config = dict(
    hidden_size=128,
    intermediate_size=320,
    norm_eps=1e-06,
    init='normal',
    init_std_o=0.0,
    learning_rate=0.00163,
    lr_head=0.00619,
    max_grad_norm=1.0,
    warmup_steps=200,
    decay_fraction=0.71,
    max_steps=12126,
    dataset='wikipedia_en',
)
Each number is 128 + 24 x the weight over its row's rms, rounded and kept within 0 to 255. Layers, rows and columns count from 0. Numbers have three digits each. The size before them is the row's rms in percent of the matrix's.

# o: layer 13 attention output (transposed), 128x128, rms 0.374, rows 49-63,112-127, columns 0-63
# v: layer 13 attention value, 64x128, rms 0.265, rows 49-63, columns 0-63
# gate: layer 13 MLP gate, 320x128, rms 0.165, rows 0-51, columns 0-63
# up: layer 13 MLP up, 320x128, rms 0.161, rows 0-50, columns 0-63
# down: layer 13 MLP down (transposed), 320x128, rms 0.155, rows 0-50, columns 0-63
o112 074:134157121149126125123138142136155095178152166161163146125130118126144153132090146140116142118121141138151089137124119151122132109136117141117101106141191091137123138154107144108110135099128116
v49 102:137112133119109143118138172099149112143157103134154104152135131150125128087122128096154124200169087123119148139102135143130132155080132104145138121118093105115125152126157144136082167143076114
o49 119:111134161108131090173169109126102079165172088125125145172076124099132072151158146150127128171147109130121146090115152122121157137120124145137160128122136111106156084125126127143114172144116144
o113 083:126138153112126096158166133094102107158179068153113135147073145091132085145147174127137125149158106128122135105097153129112147125125119158161151127130127110089150086112145120120128165132097127
v50 096:151148110114162155143167116078116136142128171093114064151172122122095148128116115090193095126162141147139138109128134170105130152134095115091155147109105154098120101149104131099134106149138138
o50 117:130127107117154155102133136123109130106094125096120146122210109128147129125130127114106152154154137120125088121122117139080158141131055153132088086132137140101097143115115103130146141144078140
o114 077:132134110125139134082121132119111152097104139095115096118190115115160120105114127134138144157129127136138080120129112155088157121136067144113098083144140140094118160129092113143138129137086158
v51 096:111145124136107132115115160106092105129108122118166109140101124135169098163137122111139104104107084128104153117106118142108113151103150120147106120141057119150112061158129154164123132086135109
o51 110:112142079147095154124102120119107145131167055115119109095110140114132108125118087144117127096135144123109111086182142141158144134071149130112119127119110126099136142185128150101158112115142121
o115 080:124112090143121146116085113108102126106174071124121109088126127126127115119128103145084129090138139153135125116141141143144167144065153147115123119147158145096143111155102165084146120123145125
v52 105:084121137111089136127133141147179191099138131094117103100124130109120151136121153108176132117147121133121132117139118126122128132101128116103086147124118124163121154104102128102130120112106175
o52 126:090088139157104103092099147164141091127132187084108123119125134100134114153150128177126109108130078129120122122098120124108119128146171121125112138155157160139172139105122164111107138100104136
o116 075:106090129166081103110101138159139107121129167085137134133115114100131071137158121174139095137130087147141088121111114164099114135150174101126104120131160150129177143109123146103123161079081127
v53 104:162080109132133138089154129129153134162149164133115134132111114119131104143099121138110152105106093123128148139133142110131103113137144104132107173116126083150120088135093123159126123123091125
o53 128:135130120159118104131164091126128164154166165148125103129190145114139118142171154120126125120117141166156151129110173099147078144089092119115125135167151159093143132140112100154127108104152109
o117 075:126141113172131106132136097122142155151176150130132089147162142116151100142167155127138139146114150157151147123122158110153088156093089125125109157152145149083164133152141105145139113124137125
v54 104:096138078109115096112121077126094126155104128126125148143128117104113193185112106085152129157137134132108140130122123134124117131077078158106124115148112162133161124114170123183139113104112123
o54 127:102073128099134148117175121132120147086132138120072120116145143116125134147153150170094129121121137150131155124098176170150177121127096103137120168131143156108175087132126136134141100164164089
o118 077:104077126115122146109176125108108123074117157120092107114146145117115166140130135149094147116145136161142143131106186182141166124103111103164112168129138152130170094138133132130144103163164119
v55 093:131094108126123141109122135127104138185143114080159160166118137155161157171177121123146143137167168119139158139149118125138087153114136128134136128138105153142151104113121072066123156102160106
o55 109:139124118091135104150101108127115136092148167122140077113117134148128126142121061127113123134159129130098125109144111109150153118141127167119104093131132088118133110087150114100140138137166123
o119 074:124145107084121116172087112129109142123140144132159113145138141166111124157099079149121123124177131131078131101153102119141155135103135182119112075115121129120142142088131113128137143124145134
v56 105:118169112154146089131138119150120112165170102150138134116143113130138159169135153151138122165130082134110126100118125119100150111138166149095109148089111148147125114096135111106075111172122116
o56 126:162138127098140134124064149127134150141158134185124192093117119141130147139112130130118134145096081094136115132139126181170102108126126098114115155113163167122142115126117116090124133117147147
o120 077:141169140096127125125083160118138146125165120158105168111103108135139133107103112150128117149082090088131116124132143170163143119117112114121100163128143171130126128154121125078119128131149164
v57 097:099090144139144104093111128107115093118127110173139125105135124148148114115128124130161127153130110108129144120109078107129102113096114103109093138115139117123141086148124124154163102118115162
o57 114:110109114165153099113145153131154122158136127143111141105144136130110107092119131055084109135137107125147131108148162125121187154128135129157092166113119110148171098172141178132121155104149120
o121 074:099109126142139094103138144131149123152116144151125139116142115144109110101123125078082098130147092109155127129150166127123171150125124155138092158124111100144151095176121187145120160121149111
v58 098:119139101142152101117126152124145107106144114107109143094110116109142119107130115147126110150160160118153125110127101096142150133149113139169125096137096162164120138097127109142149118096122113
o58 117:161140145140145118105115181154085182115138095107121118134132120126127101159152077131109100151145077169169127116126098103139124118132134158123124178150176129125141132090085169067120091099107127
o122 077:169136120158131141119121162117112174108136098100110137126131100128123103125150099149124121155161085150151122107129098112127168125146133163133130156143184117143148114108083184075108094108107134
v59 103:125133189120125116141160142144129091136113139176135083106119157185125127131116140092120135124144150103104094119144079155151128148117159131111133117098103146158176126121129178131123092078138138
o59 122:132158115061088120125105122122160142110131146123124106118163141097173094111189130136160169164117128119141129145123154151108146125157158132153136130115162129135145120147106128102160110164139136
o123 078:125145106067077150131107143112162128119109119109132104109158151120179102124173139135158167147131109133135128151129166157096132121153143148153140112082182149139153117135106143107141114160111167
v60 100:141101084109153147135079089109137096137086122112129158130131117115136153103154152120140123094122121143148120152069138117152113158111125096087105128143155139109110119080127133097148141151144103
o60 123:173093131135161167127157153139120170146135134107128163125108102146107143141127136118164134141181160157141117115066090148150155135108133133098156132133095130126117103122133082072135116147122077
o124 082:160114127111152175127145158153113139133122137116175157165101121164114141150136155131163139134183165185129118102079081154165160153140135122112161137113099134150121108115152091075123124142088066
v61 102:152116075127153154177097151095130122130156129166116110131149108139130154130127159169143139091109154126077123124126139176149168129156148131154102138160119109115116111121119168149135166113121165
o61 118:142103116174126182106138128126135132137132165120080121151132106145115145135128137113135118099129144135082138161153129149127124096100135105123117121175095081066152132137120108133166099099103147
o125 077:153100124171120156088121124107138134123134155127091122137117115144121164140142126106118117111117126132109130158139131159133133083113124092118133131192094106072109137137127097129174121111140134
v62 099:150119091155117101136133130100089110144138123124110123087092166117111142131137078101134073098121075163115158078120074144170135108128131113132167109149157120141148133126155138133130109129071152
o62 125:096170158118119132132153095108177108137124130107094142091130074153131144094149118117120121144111103220102129121116104175143167149154086135133121087140127139135131089143135161110110133108158141
o126 073:139170161095103127138138089115164141146126091088098158102128091128133142109132114123128131131098085214121135122138106160156187160174108129137137088121110145174110120145125134151126135111129131
v63 099:139139135102136160080113079116174128160123129123142157106122123126098123132140136082126111127172172146113150121127091141135107101154110087158150102113133154175099110121100156166108108124135163
o63 118:119158148121124114121116116124134098107113158113135184134160103103124139107133118127137169118132161138134130157105126138151104079127123145145143146083092106172128125172078135117073117150117154
o127 077:101168159127113104130120105130141075111102149102122167136137105120135143124123118123136154118117164125151147156112149130176098099135115124127160147085093105173135112168080117108086117118103174
gate0 099:111102094135138157129125159132120092092170123145107130092144170148153148119168158111140123121092110093096125139134132108161121181142142121154164148139153159128159120146092163135116153117119121
up0 105:116114133112117124136101102137172147128147114132156091148117188111123153129132137102106149108150118141129174108118152124125162136127122126081153124164139141137107155138117100183115144080114139
down0 098:087151118151094116116139129088137152116143110122099142126147114091132145134088094140110125122143082122127134133129123157142142107128166105104120150126169156128116137097136109133132150144095137
gate1 095:115088108118168108101129151129123123167140115140119117148173142135123134104115098135128112166134069115125145117160140142149106135117132107140090155118104151152126111118146066093103145154143121
up1 102:142082146118148105119095100136139112113147123136112139155130127155165153140143146176155146117099156188158127085115135155122103133130185181124091140123119098128134122158081126106096104132143065
down1 105:128094127100104077168128121167141114141147091080072132069123113132094141140150190133163174060120133134096143123110128116129144144118147130130127138101113137104156107124128162132112126124114120
gate2 102:106155083113154124170146150121109132110118151149102126128104128164139132111110130154157173130102119164130144105139120133105102120121146160131109162146131123130119129150107169116153111145128113
up2 102:152161093148138152127139153125118136104145126127142168109108138128092168145125098146120112158129132134106087170077129130115122168179121111123141110165147163120144136138150181121115115123147141
down2 105:168136129122121116132111131138074124110092135083139145159100071151098144138116136167149156113114103136125114153142133112105134118121076129112131141088141140153176095125134124133132100142114136
gate3 093:165172145139126178114117131085126160123120135108158144139120108131154104098126133154139129126156115107157109127123139128127089133142119116133128121130100110129109138156091177118192157112144139
up3 106:164092180151118117117104098134094133084140157107110091126148108147098080129115109147164125135115145200137149159109144158164109103109107154163095120093151097134137144131098138114099110153110104
down3 103:094133129122097132172149166135128137139144148093091113132152121135130110102117163156164143109142112132109116086099163126126188106152114128101160121158106157148133111099120101154091083103124138
gate4 103:157131137091079114145094100134141128103152123148163120126140140119119120115135098146110094110140085105114186089112146136122143131133151125109111127166128125138131133181085101110127144083105135
up4 098:125147160175080110093152131167145153118125106147101121134127158070166107091106103090139106080072156145149162095123129118140125108128118158137133089112132140155098139137120133141155114154137174
down4 094:119127105092107121090136119123142117094155162148138147155142129132159099170089137096086119142132134142118117063136098138145174102141122118124107132174129102134139111120112113118140150109131086
gate5 104:144153143103147094163109135128118123090174138157119112122143129169103117125138109120136118166162126144135117149174122154137154058140173135157112142177098126125143149151135113146074134162079137
up5 105:093129131142186120142061157101151118134135153154097153160124102098116142119136126131145106176113138127129113160137110152089164181124116098149137109144120143131131093137130115126160162148169145
down5 100:143130113118140112130141131155127107123160112112123111087139109170112166129128115085156127111125143105094135110128157101121064153166096126121091130100144094104116120114179162179159120124171146
gate6 108:150104173122104168138130194125145141107132110160185066115125143157117117111094130139110143139077147126105148113139123144157145133178141136143126118108130121160139118128114123143151137137115116
up6 103:127152157131120124091139142152111150090144114126098118154088134086124146131175133140108124076128154125124105110149113124106091097163150120158146107116122084152097157133136102092138110117176112
down6 107:185148159110128149119099109086086092154099148122109150098146119130108105120133121162142124157162137118115129163139105112177152147152150084164082151110115141132175143126132145114167134097090122
gate7 091:119089169107136121150131130124153131080135110131115107117131071139142106116135160122108145112149105143123130087115160162073117123161150098110147144174145103136101113070175135120087124103146148
up7 090:083085136152114132122108134116168140128144091141156108114163122109102150139116153157141094102156142123120125114119176145075135103110140109123179134133149100180080139053125122154130123158144135
down7 094:076157138104085074119119114132120101123112144105098144139144136145120136123106138060111134115093095116081134150121113119143141138112178121155113117097124143096168147094157147126112134130130088
gate8 091:100089111073153147137112154112088142146153130133130087126126157110106113124124134110133177153085134140156119137170133115166130152128174119132144152103115135132127131107123121150092151082140102
up8 095:135121098112134144152142154115143094144126119117147115142134101103152130085073117129110100152148128135112143144143125106123125087093132166113130150109160115130134177141098153136141101140139114
down8 102:119101150103136095102155148095090160115132129141111092155106134124164131114080118129149175123143124098146120120100161129138156106158168082092141188112127152141100135115145125141097146120123097
gate9 112:174148173191105151139138132186133113128121117113117117114127125104105143159148156159117124135164129089166078096076107137100136109120162097161150175112150097144158119143151108130131135139158136
up9 108:142112118173093116123152148103142124114131177125113093124138169167167108095134122101136142100152130126126129107135112102125086154140142086117147112122154142143150128094080082099140100108126142
down9 104:104102135133091118080122105198106143146125180141143163135118153113104125132106145149124111094093117114093155140098116096126128105130093183107161134112119106138157151131126148108118138170115120
gate10 109:181156109140165131170133107132136179130146121091083148121127142096127129078094131132086177114138134138120131121124130129101142092183144136147129149103131138136113121151147152161143127129087140
up10 108:119093117123144139117119150155123142158103167113095147116143131134049151110131150094104155083138126126111140111127118158101118067130128092124147122124142089116134148120177138090150127152125102
down10 110:174053102101123106139131118131104171129135175129132121111105111137149155120140075130127163100105167135146199133106126163121120119135095093105115149089162099131131185125125146127140162126152108
gate11 078:119131171130103152107169149127115140155131153159092130119149101109119133115112127103130144136113105146143101171151111122078122139143097154140161124123123140146113142135169150104130171179111103
up11 091:160121152152140122159136129135130146124127092118097139113194092110149103127125180132136105141093124172122141127095113170104098141129103143104165138159155132109125130085107141135109124124118148
down11 099:180154171133130097107125126151121100140161102123098117154093116135165151132084139179151162148133118132139137133132118145112123133112154136126168146114129113128129106122147117120162154149122112
gate12 099:159125159117125115165122143111141130151167148090085128089103123125129118148128139121126158164107108124162148123129114124115166170137126156121154164142168146129106140131109134153113149120124092
up12 097:093166129135099132109104155118129150101128135138122085148158093162156146149134092109137158164110110122108165155104095108117104117119143093134165118127135157159162108121087113140149091122141123
down12 101:139118137154122099147114119118103127133120123151073131169110145128111137115120176116132102134116146104154135139134115104155106122134136129148108153113108110136121172112119143107138175152107136
gate13 108:121147088123183128104132128130109116161144137153105118095140149100142126078107109145140161096181114107125127127135155150143133127137116139104132092171130094122140136143118137111100092161101105
up13 108:163129141153169121105123103160109155125081101151134149172090109094136139139111117125115162140119090125108082149124121115082127158115136151167150112123097111094123147105150140137132118100147155
down13 098:131141134136123121117091142144149108119120114131138136138136093157147144125114135129102138119139132165106130149156108128064130139131104161144101129113094161137135067131153157172171100103100098
gate14 101:136111115129159113137134122136081093142105139116190099106143140122122117144112101094149112148147160162109104146117111147148132087119132106110117129112119114124194100091123126133130088135132138
up14 104:100136124112127150096195121159141119140118118104110085099102114086149144133112153147094108117165151138122103123110108117175142119134125119161089109097125139125125115104141117091125154147163118
down14 092:176094108146154130139092152123131120111152127147102168130124114158123216150144145140094124151174089118137103112166129122118116132137095110112135101103146098145136118146130079133129125098119117
gate15 102:101141121142173151086161115167097109116134135113132137128113129152129157108061066089109107177087134160108128159120149147161117092149130132137122101148087133122143130149110109130136151139156159
up15 097:157168123132115154152159149137147120113124100171117120117158104128118113116143138148150094108148141093113113125133113112120075151159107117173180064120137108123113125129167168119167144157167127
down15 095:127127170100074134115090118108144138129117122128125069105130158127090091087117189175109093130143085124168147149155089132153132142121106148139136113168140149112124134143124134111132112154134167
gate16 104:097111150182102116160093135128140115147137159137137142103126131138118138182088150114158140123146147104125086112085134131167133149157090137119129157111139163111127120137138124098129113108069141
up16 105:143155132168087120187147163117201129082150115117106172086125132132140117129120146096140082156143124136111116115116129117098134150131111145178136121145135140157140157126138102110131119122112117
down16 111:106170130105120135137155159094141116155143163169135108129101156144156121109081140117181134144106159099139141102110109154171131108117158121152107106153107133120163139121137111088094153139106137
gate17 102:164067127142123127106127129177131159121103130200152164151124131114132141144159139075143088133135159104120146063144126159106103116107130166175088134118129108133149130141135176121175182115128124
up17 084:144128133156147134115094116140162121108097158151130186125126150119118143117107140143140082165116128109086182114159137093108082108106126103164098136130158144152115156126129172105154171109158147
down17 097:104100159121095120131128135159144108077128080119098144118134139141116113110167165133129108114130118125178140139120155099139106136188180116113150155141111148129128085111138171098129154099144143
gate18 091:107094108091129141129115120127097130133118099098157136110165135122121143109152143111142084097128143157114132083118117123126141082163168111128148153165128107142106187093110100209110124157072146
up18 090:150109064145136109111130121154137170097148126136139164111149118095105093107115142125105150134168149153109145114122122120111106128117168085147152118155128139109136106157155147089143124147144127
down18 098:161111169092130133130123129095092100154140109080131142112094136127128125170125107135122121089108092107141112148082132146096131108149129142158139121114169115168123146115116137187164141134106149
gate19 110:085139115108164128115094150152146114122126110148137114121148124068122147152106124129126132173166128099141110189121110124125131100085095121111156144086087102163164135077139149176116135125096178
up19 104:121135096113113123160124120109131136072143126105143106148165095205193132125090155175111105145098160134103112169127145097125168152096141125116134120146169119098136140150172124137120098127129156
down19 103:159093119147083111135135137120148072129122171117101099165135119145109126143147165126136116131095128150111109089145120173153147140158141141123155131112075110178141108095092098104092148103150110
gate20 095:121145111162152135122133121108119149153113121108086127135109138124136134129125113139158184123094105139117113149059171125117132129131148136119099065112114155115133177171153121172129121181119094
up20 107:118119135145115137110150120102081142130129118105129112154125084160169101128101122146120113160113155154137154150145192133121141083116103157116143133146128106103094140173127131093165151140096092
down20 099:133130131153104116118124110102133138122134186117131164074128159123082132121189130110128142137122141099102167121117145096123140124141134123134113185098125095138110128130121133085108107124145135
gate21 096:118111115130118124145145165154142119115106128142143139174133159081117171099148151138162083129138157116093157126129126173137104107153115133157138098134153101104163087121158130131102091095110177
up21 097:136198146145122107123116149130118147088150116099133144089121135120127141117123158130129080134106108101097088124159109137158159128148169141144136114143110134092134136141078134069162153144129152
down21 102:170100125145138138124174095139121114143134126134124134091136118144155093186127120123137154062096086089118103166107164083111120110111108151113177140115087124134130160126149113103149143136180080
gate22 093:118156110138120108119099129167110160156105148145117134139126154149146094091083109108169145112095169150131151145136139119118125103127192095141122084160178174105135113125127158117147115127128123
up22 083:126132135138135139091155136129106144118174179141139086112101172161147114132078089098155127118129148150127145118077135117158121106141140086128133128165149111149107139083141089130108124114134139
down22 094:089090128115120098146131118155165126110184081113141093107169118115114115135152104154102111126134145124149164097173123136097134135058121147116090130115101113100148094128114140131123151160170111
gate23 098:159123139114126128159103141094110126132079135144140143127106113120196082117150146111114113106110097121142088134099124162108163107121142098126153123143130112142172113166136099132113147131101116
up23 103:133122147085122095124110135131132130155110124100109064103151110135134098139110130122155121128143135155150093126121189120139161138146142125147161113136138120122154142123107131143109124168134118
down23 096:162140102092131149158136136142137105128151138145146131051128136110125129107129134116080102144106114122166119132124131106105064157159084163148113116119137143122132178137142112109132134119103119
gate24 097:164178124121108125128130122172104131120151139097128121105110136170117089105151091104124135101145153125110102154148150143113112126086079091141121171113141133142151114145140120159135120107101128
up24 091:143153139133104103106161101142138099141101098134171128118127124108112145098132121093104156052139135149117142106142130124102133112122130127086147179107144087129111081116116101124119106147124147
down24 101:117103164138138102180100107146135143171103108124098123113075114119116167104100124143109103158100135090126153175129103126145163138148155149067075131179147155124117120113106136083123124124087132
gate25 091:107165164131095142124150101122122120121162126102094139124137134152140128140092144101134154128149124144118112099083064119125094135104101106130097161171098121164107117184137139123102153149144121
up25 093:115133078137153147132095121164121181101114095111102102139136130132076142102099132114120160136118122177154099158117156150151141164178155114119118100128134113126129155155136129135123156136139157
down25 092:166124136103096165132130140109128141131076131128111127149128124108096149124141168090181137169109155087126136113125146108148141129116101135158172145096116145091107127117123108107152132118105132
gate26 098:112097104158140147132148112145129108118122134139150146160156113136096131154107104108098107112128112137146115096136212154095140146135070115138128133158105129141080116118172154108150121148119104
up26 095:122091139150098159156102143122154122109136102161111131104124085145123123113155097126147144118148114128170134135118133141127095138155151120161106157110090164099176175145174134116144155112152173
down26 101:142136190128087147101090160137159105102117121150121150130107172136150124133146172130137163120141081094119120125151155118114115111120157125154123165111157084105171114105088132130162124136149100
gate27 091:132146166137102133107103146113122146082085152103177113113139086116127084141136119080184148119113113133130129150156119187115174106108094093123132125096125136127115136143100088130143126118087113
up27 096:161093133088128092134084130123137154131113058128124141135137120157086126124152137172154083138099122117120150127127118134103145107139126129133161124102121127113100137128102123143116105092089120
down27 095:120144134105208145124141104109134146113116183194134147098148152141146117145135141065112122128141111158101104129120135128120121130097128157122148169106127129102124149153083142161168138114130106
gate28 095:078123138146132108080126148130137158113120096136155148128143121150128099090102123167129136146156108146126135099116142145158132111126124068143179089103136064110164141119086141131137135121129107
up28 083:106114112119116129135114156129072151174117130102155080117149160122159070086138115156130124149106126106142094155164146148123131136132146103120149118083084128137144143075169097150136105128103120
down28 110:138130139066124153143126150136131078144133131111081108109146131147122150119129128102133116113073102109136133163127103105104149107117096172141106137162140178105106113139160167136118142130138128
gate29 101:107109122119145087168160129138106085146129128095132142124115119077119133078120116100101153092120135105108152098116119164178130110097105107144110151154146127145086162113152148171139125143098137
up29 105:166137113155145098190118114184119128137130152128110155124141155117113142150146125115098121098142145140139151082172140137095115120117132122150187114145142126134115137118152157118155120126150106
down29 097:131148157129071134176105113151127105120158137134090134094125128097091079150141103107125145126148120123150110100120138142146193102053093162115141166150135122111135071116123155155106160126136153
gate30 101:122125148122180093120103155141123150108141137075137104158111133122145148156115142090102097154157150122109110157157152157115101142138184141115142090123124125149160106088128133116127120137139144
up30 099:097121094114147140103108106115197135130144159146118127093103110117088106150096107165160128156094119134152098109127156134129122157118116112126159148112104101127153068130161128135129117158133174
down30 100:113111099102163121166142086149128107126141177123097127120133133152132147142124152106112142099145132143096119091141129090126118126092122129120085100120119145186081152130141118178137172163131137
gate31 097:117140158126126181128175121146134133113149109141095127094145119127118153129120101164170120129122148146187128133102171103147151126118129131097107135124151117147113120104148120124177130129120129
up31 097:111111103148095099061133094100089091149142178120144168176160174147166137102175178151110160137144106141141116157142110130147131150121149103116120119132132129150143132133141119135126081164099086
down31 101:164089121100103119129153138134174104127139114115125119126118117136111159082131123115104112085163087073109162129136127131152100093122113112145130111129135140128121124123111149101147117107109124
gate32 098:189099141160111117124125123152120157122137124147108080155150163157156147132181127159090102182116132102099172145082113112128094125116190134159125132106149124137162119135080117148141095127182141
up32 096:117130115136094141161113105090145113152137168121130169107151145121130123130139139159136117139105191132102140130146127145129114098087152131126143132205088111090124166092174177102092108098123139
down32 095:172123157120112096102134116155152099149133077141116110086148159154083142126177153116137126090122118128151141110140122133128129145129105146095141095069118134169138094104145098142139153140171155
gate33 099:158145167148115115168139094161126098121128164133124115103153130149127141123114154132122120126105121132138083096120092159139125178165125139085138166067106094134118120147164151174090083087132120
up33 103:131088089174136123104131133069117143100164159100174091121180090162099122116127107090131141121142112138127071094140149129135150127138150138105093135108131138141082144122117130133135154130104181
down33 095:157132127077092139156105140099109107127151136135110135119110135142115170109145097146188157169121128113120162186126156154159148112147133107144141119142137174128109104128120111084166133107119114
gate34 100:118132144124109113145121095123102155083137143162139129118124125157104196165122131126102110109111138125155127112136088114141152119173119137101131128121100120126132164115087138137163163150144117
up34 101:167115088159130145109150090153091126140143101098131128114139101126124143083123132166119140142138128137099126119084165120075140137122144125097148136095132152129145122133106110084104146099156194
down34 104:113147142165095115165139155085124095124149151131136107150155100126132147132150109110126101109152176117158132124122093113154122167167182089125161175158100136080117146100104124151110143113133123
gate35 096:123109103139131101099119193108111115090150145125100147114116158127147126088156129106121154143117099095138126105141126153140173152125194129101126120125102145118122120165114181131170106114121140
up35 099:134126097065137076112146173113122131140119091144162125097134128087133122086135150088156124119171106140114154095149120150091148120128134141112113106143107091115144165155167126141099102112125132
down35 096:125093161157157087112146143133101127135111122121131123137136130137144137162122094166137088098136134092146139131097122122165128141077137136116189160144093121116150157129133108102115151117121125
gate36 098:179108110083136134147105127143097140156125144126135132145153151143119165149141065090142102133145128120138139115109143161138101112068122121121140153105095093120139165105113134092120120160108175
up36 099:144108123106137071126141118150122154097115104139146069141117101121092132148109135102141104187110116091125176140133145124082140128166148112107110113120126068110142142133120126068136112104138143
down36 097:147180132121151160097151107113136095125142122117099156124112175154157179126135135114163124099111138108087119135136124137108140141119136124105096116056126137144124098095126112137140152090102114
gate37 105:131125090103140169146136128104104096122135171137162137100112116160112086170133148119110148149117105170134119127104105141137142119089157124180133142153147171114095155111137157149107147093115120
up37 099:125130140141133158148131147133129171135187109132104089144127138095125126135108139135115132111075117132094173117128111108124169123174099151137109162110169124116070127164155090123120149166111121
down37 099:155126130103151115131082127152167109073091138150113153107110137136095125126180126123119154145122102147124094122142090165148074127107195145140139148104149136109115138114131156138188126147106142
gate38 107:126112082112133129108116117159118162163086132132105117064139107138118141151136125106128128106114116137111094136069101172139180146105133136143100086119119128110135068078090078101124126159105095
up38 107:160113112129159150115145160122117152147106114137162142156173124131109134142138136118128119138093083122118090115120114134111100128070164130157119111063123133130150097127124134113164085173078097
down38 109:137117137100119086098136137120100112116140130093113123136147131155125122096086163169156126137092132119115123109100136120111169156198110134079117111100137134124137138159122105125145134138124097
gate39 095:074134109150113134114140120101131102085100122127085115161133139124129121137115111112127116135114087103106085155138126116117122148155155106119098119090112129150162086125135113115138125162168156
up39 094:104070103102174106134154126129129187135127169106137114112101153102124191077085132136140136140158097125115132143152108136127114112145138128148134116122093110113150129136092088104113141126161158
down39 100:146090151082091115140126121130108140166121144149128095132094153153101138146126118182146075120174134088099143109096124167126149160084165145142152143085122134134117114121134114111142172125134147
gate40 096:106121122151114142104143131104103141105166134120171109116124128086102134112123127133127111148124101129134125132124105086109150110126166122143171077109122144100114129129147136076133105142171107
up40 099:114117138111119107104120107128116076136160158170150139110123117114148119169141101068173147093161121141105160124110118107139099081124120092122155179124114156119129108128118133121173143154169148
down40 098:112129116097135118193105145110093124150118137124109126200127154139140152154136113113105090121109163127179114115118097109104128138107118141121118110147153157105121087071117139151100178094138152
gate41 101:150142120125142071132112140135123146119118098138128126106171130080129068092100136138108163139115138135147130144099159143173138147158168121177154101157129129098161067115082175114165149161171134
up41 100:163121121164126179134109150128124101103166120160102120137101133149102150095114164110154106090092106165132106102092146095139154115098116132125095133152110097098115103107129176156169144164151175
down41 095:171112147137143132122110132128144101135143191169166105153129171118114138122124081111112150085125152156138136125169116128079139112135115119131155099093132125122126148123139138065104165115076143
gate42 108:096118126163132140120128108090092124132116123136146136116130153180130133135139153141153143164107142146107131154130141174155158144114094141120130144156102125143089141176141167079147156131167095
up42 108:165125173131139100110155125147118129193089096131138101149142111119140130136137137132127129122150156117108137120128111107111164122169118120105155130105099140160153123090157100169103135194203161
down42 102:162079122115125175118139084143127159140067132119058161117143116156105136175121119103124135138115104105123111139119133136128163145101099067089130104148109145104143121166174162119134131142140120
gate43 099:143118137122141141123129109124121129142093134145125143158072134131097169125175115145103108093123095162112136136079126115138157107107099158169160096109114121139044109097114122143089156109162116
up43 100:114084144065178131100093165145086119113138140134158112095107153094159167147106149175129147132148125118130120133161138127113139094131110110160118121127142115098115150120133102151107173125162124
down43 092:166146152116132123127151114128098066113159099132106100138098146117104159123173113098120165152100164113111130145132122116160148140127166140115108117133153166133138111147149139121173121156118104
gate44 086:146138109093176126111152105111149113172166129071158146148134134123150107092127110150119135162104105131168139147082154139123125082114167120138130125108183143106120117117127103159116127120116151
up44 099:166127158115128159132100124121128129142091154145139119150141136128148133131098162141133102121160111126122142147143138115151077153078127094078089151120164139149133119111186100133149147132099132
down44 100:070130089161121127119145110142172087099122141125108123152137105151141125127119126137155161112124122135130113120091080115142174107118102132142169129138118133133130138137137149127173145132125128
gate45 104:162143107111160114168087130109119131107121155172112124096138142142116116085121141068180162123140121115123147154140130125117105165110136102152084125141127133144137094136173165125160143120149124
up45 102:139155116148123158099152155130089121118162158121118133135140128104120107143144108087133147125089149114065123136145127121101102116129140125175109120092148129092155118109136163070133136078093129
down45 100:121126104159153148131103117120123168133083097136095092145165126138120123105118109116122158087111120116138150132133116109101094082159137132188098095161137170117124128117160106096127114120177138
gate46 112:120148167148139156122154110124135145134149114164135101114137136090072191097140104155146134134154130160116128159159063103124104131112148112130153151155138127114109084144125149125152116110160140
up46 105:124153115141190091150153136129122107170118119142134136125136136077134099148150108182089186131145133149125123145170068098146116139145123105153136123181120155103112075121122103113172132134167141
down46 098:148138136115158143140113115114191142149119104121152103132134107126097122116122132143137115131115133116173154168142150111171115110100076156150156132146135117125089107151139137112124114081185095
gate47 113:144121114120125132116100108140153136139129108140126136100170086141128119114086120139147154103100112131134158143081159104131078131134130121156159124138173109120140140084141131114143114119110083
up47 101:097121113109135148130077127093109110112123095119086118130093121099135134136096100125111088133104136125167106116131159160126115083163132098149156081124124112155131175084174131167127097128134124
down47 100:076108106115166128143132154136113144117108124131135134105091150124135104153144130165079134132146101109148130126158124128163084142137179144112146140138180134090136134102155107109125183127119102
gate48 104:090079177170120085150096104130144087133106111105084154125125135137129153138156134096154081155112132109183098151132133167131160119131112120140149159127119111151143182144128144096168120122147137
up48 094:137141110157114102103141107128130131137101131129071168150110102117116120119129144149158131134113098099116111122119112136140121131137083164150142131140191092086127110110178125091113130089156126
down48 097:135123112080125119160145149147132109155143133162107126151141117138133116114154135099097093117148060153180130131122095100130143127076104109103110133170116132138098091068128118106124088078122122
gate49 096:119120126094106122106085125127117140133141164080136161089150167133153092113109140127173146112141106103119123103126145142107132135115172128115110116126149127156109155147112086125103148129098106
up49 105:133115142089121091146137162148143121145174098173136127154093131143137118101142126112147147140123141109110167107136131128109100128164127174135110133107156143167115101114145150120118101091131106
down49 105:129123163136142093121145102129114100134092103165080165160103129113130107154141131151122101159118134124119115146127153112126159114061106099139152134137128138083145112135088145145157132133131130
gate50 097:152163120071113142139171109154100118149126104130132148115148122129078151171118145130113129137140090138112085115106132132127105124086131123136107124133176147128137153128119139116142151154107075
up50 105:124103098133152147111092142126120123158120140141074115164111126068153104157107145102162161136118172139085108134161155160114137099113094171158112176111106134136116107100092110148121122102143123
down50 105:153108164115096108091093164124130132105121099112120096145130118124118163117120090120125131094124120017169131133143114106115158140118127163162120080118107141131115100183135133131113149135112151
gate51 106:141146139104132128153110102108139118102177085123089125099116119158124151146174093146135154129136108113146084138111092114104136111135148081136157107148154120144120093116116131146103168142134138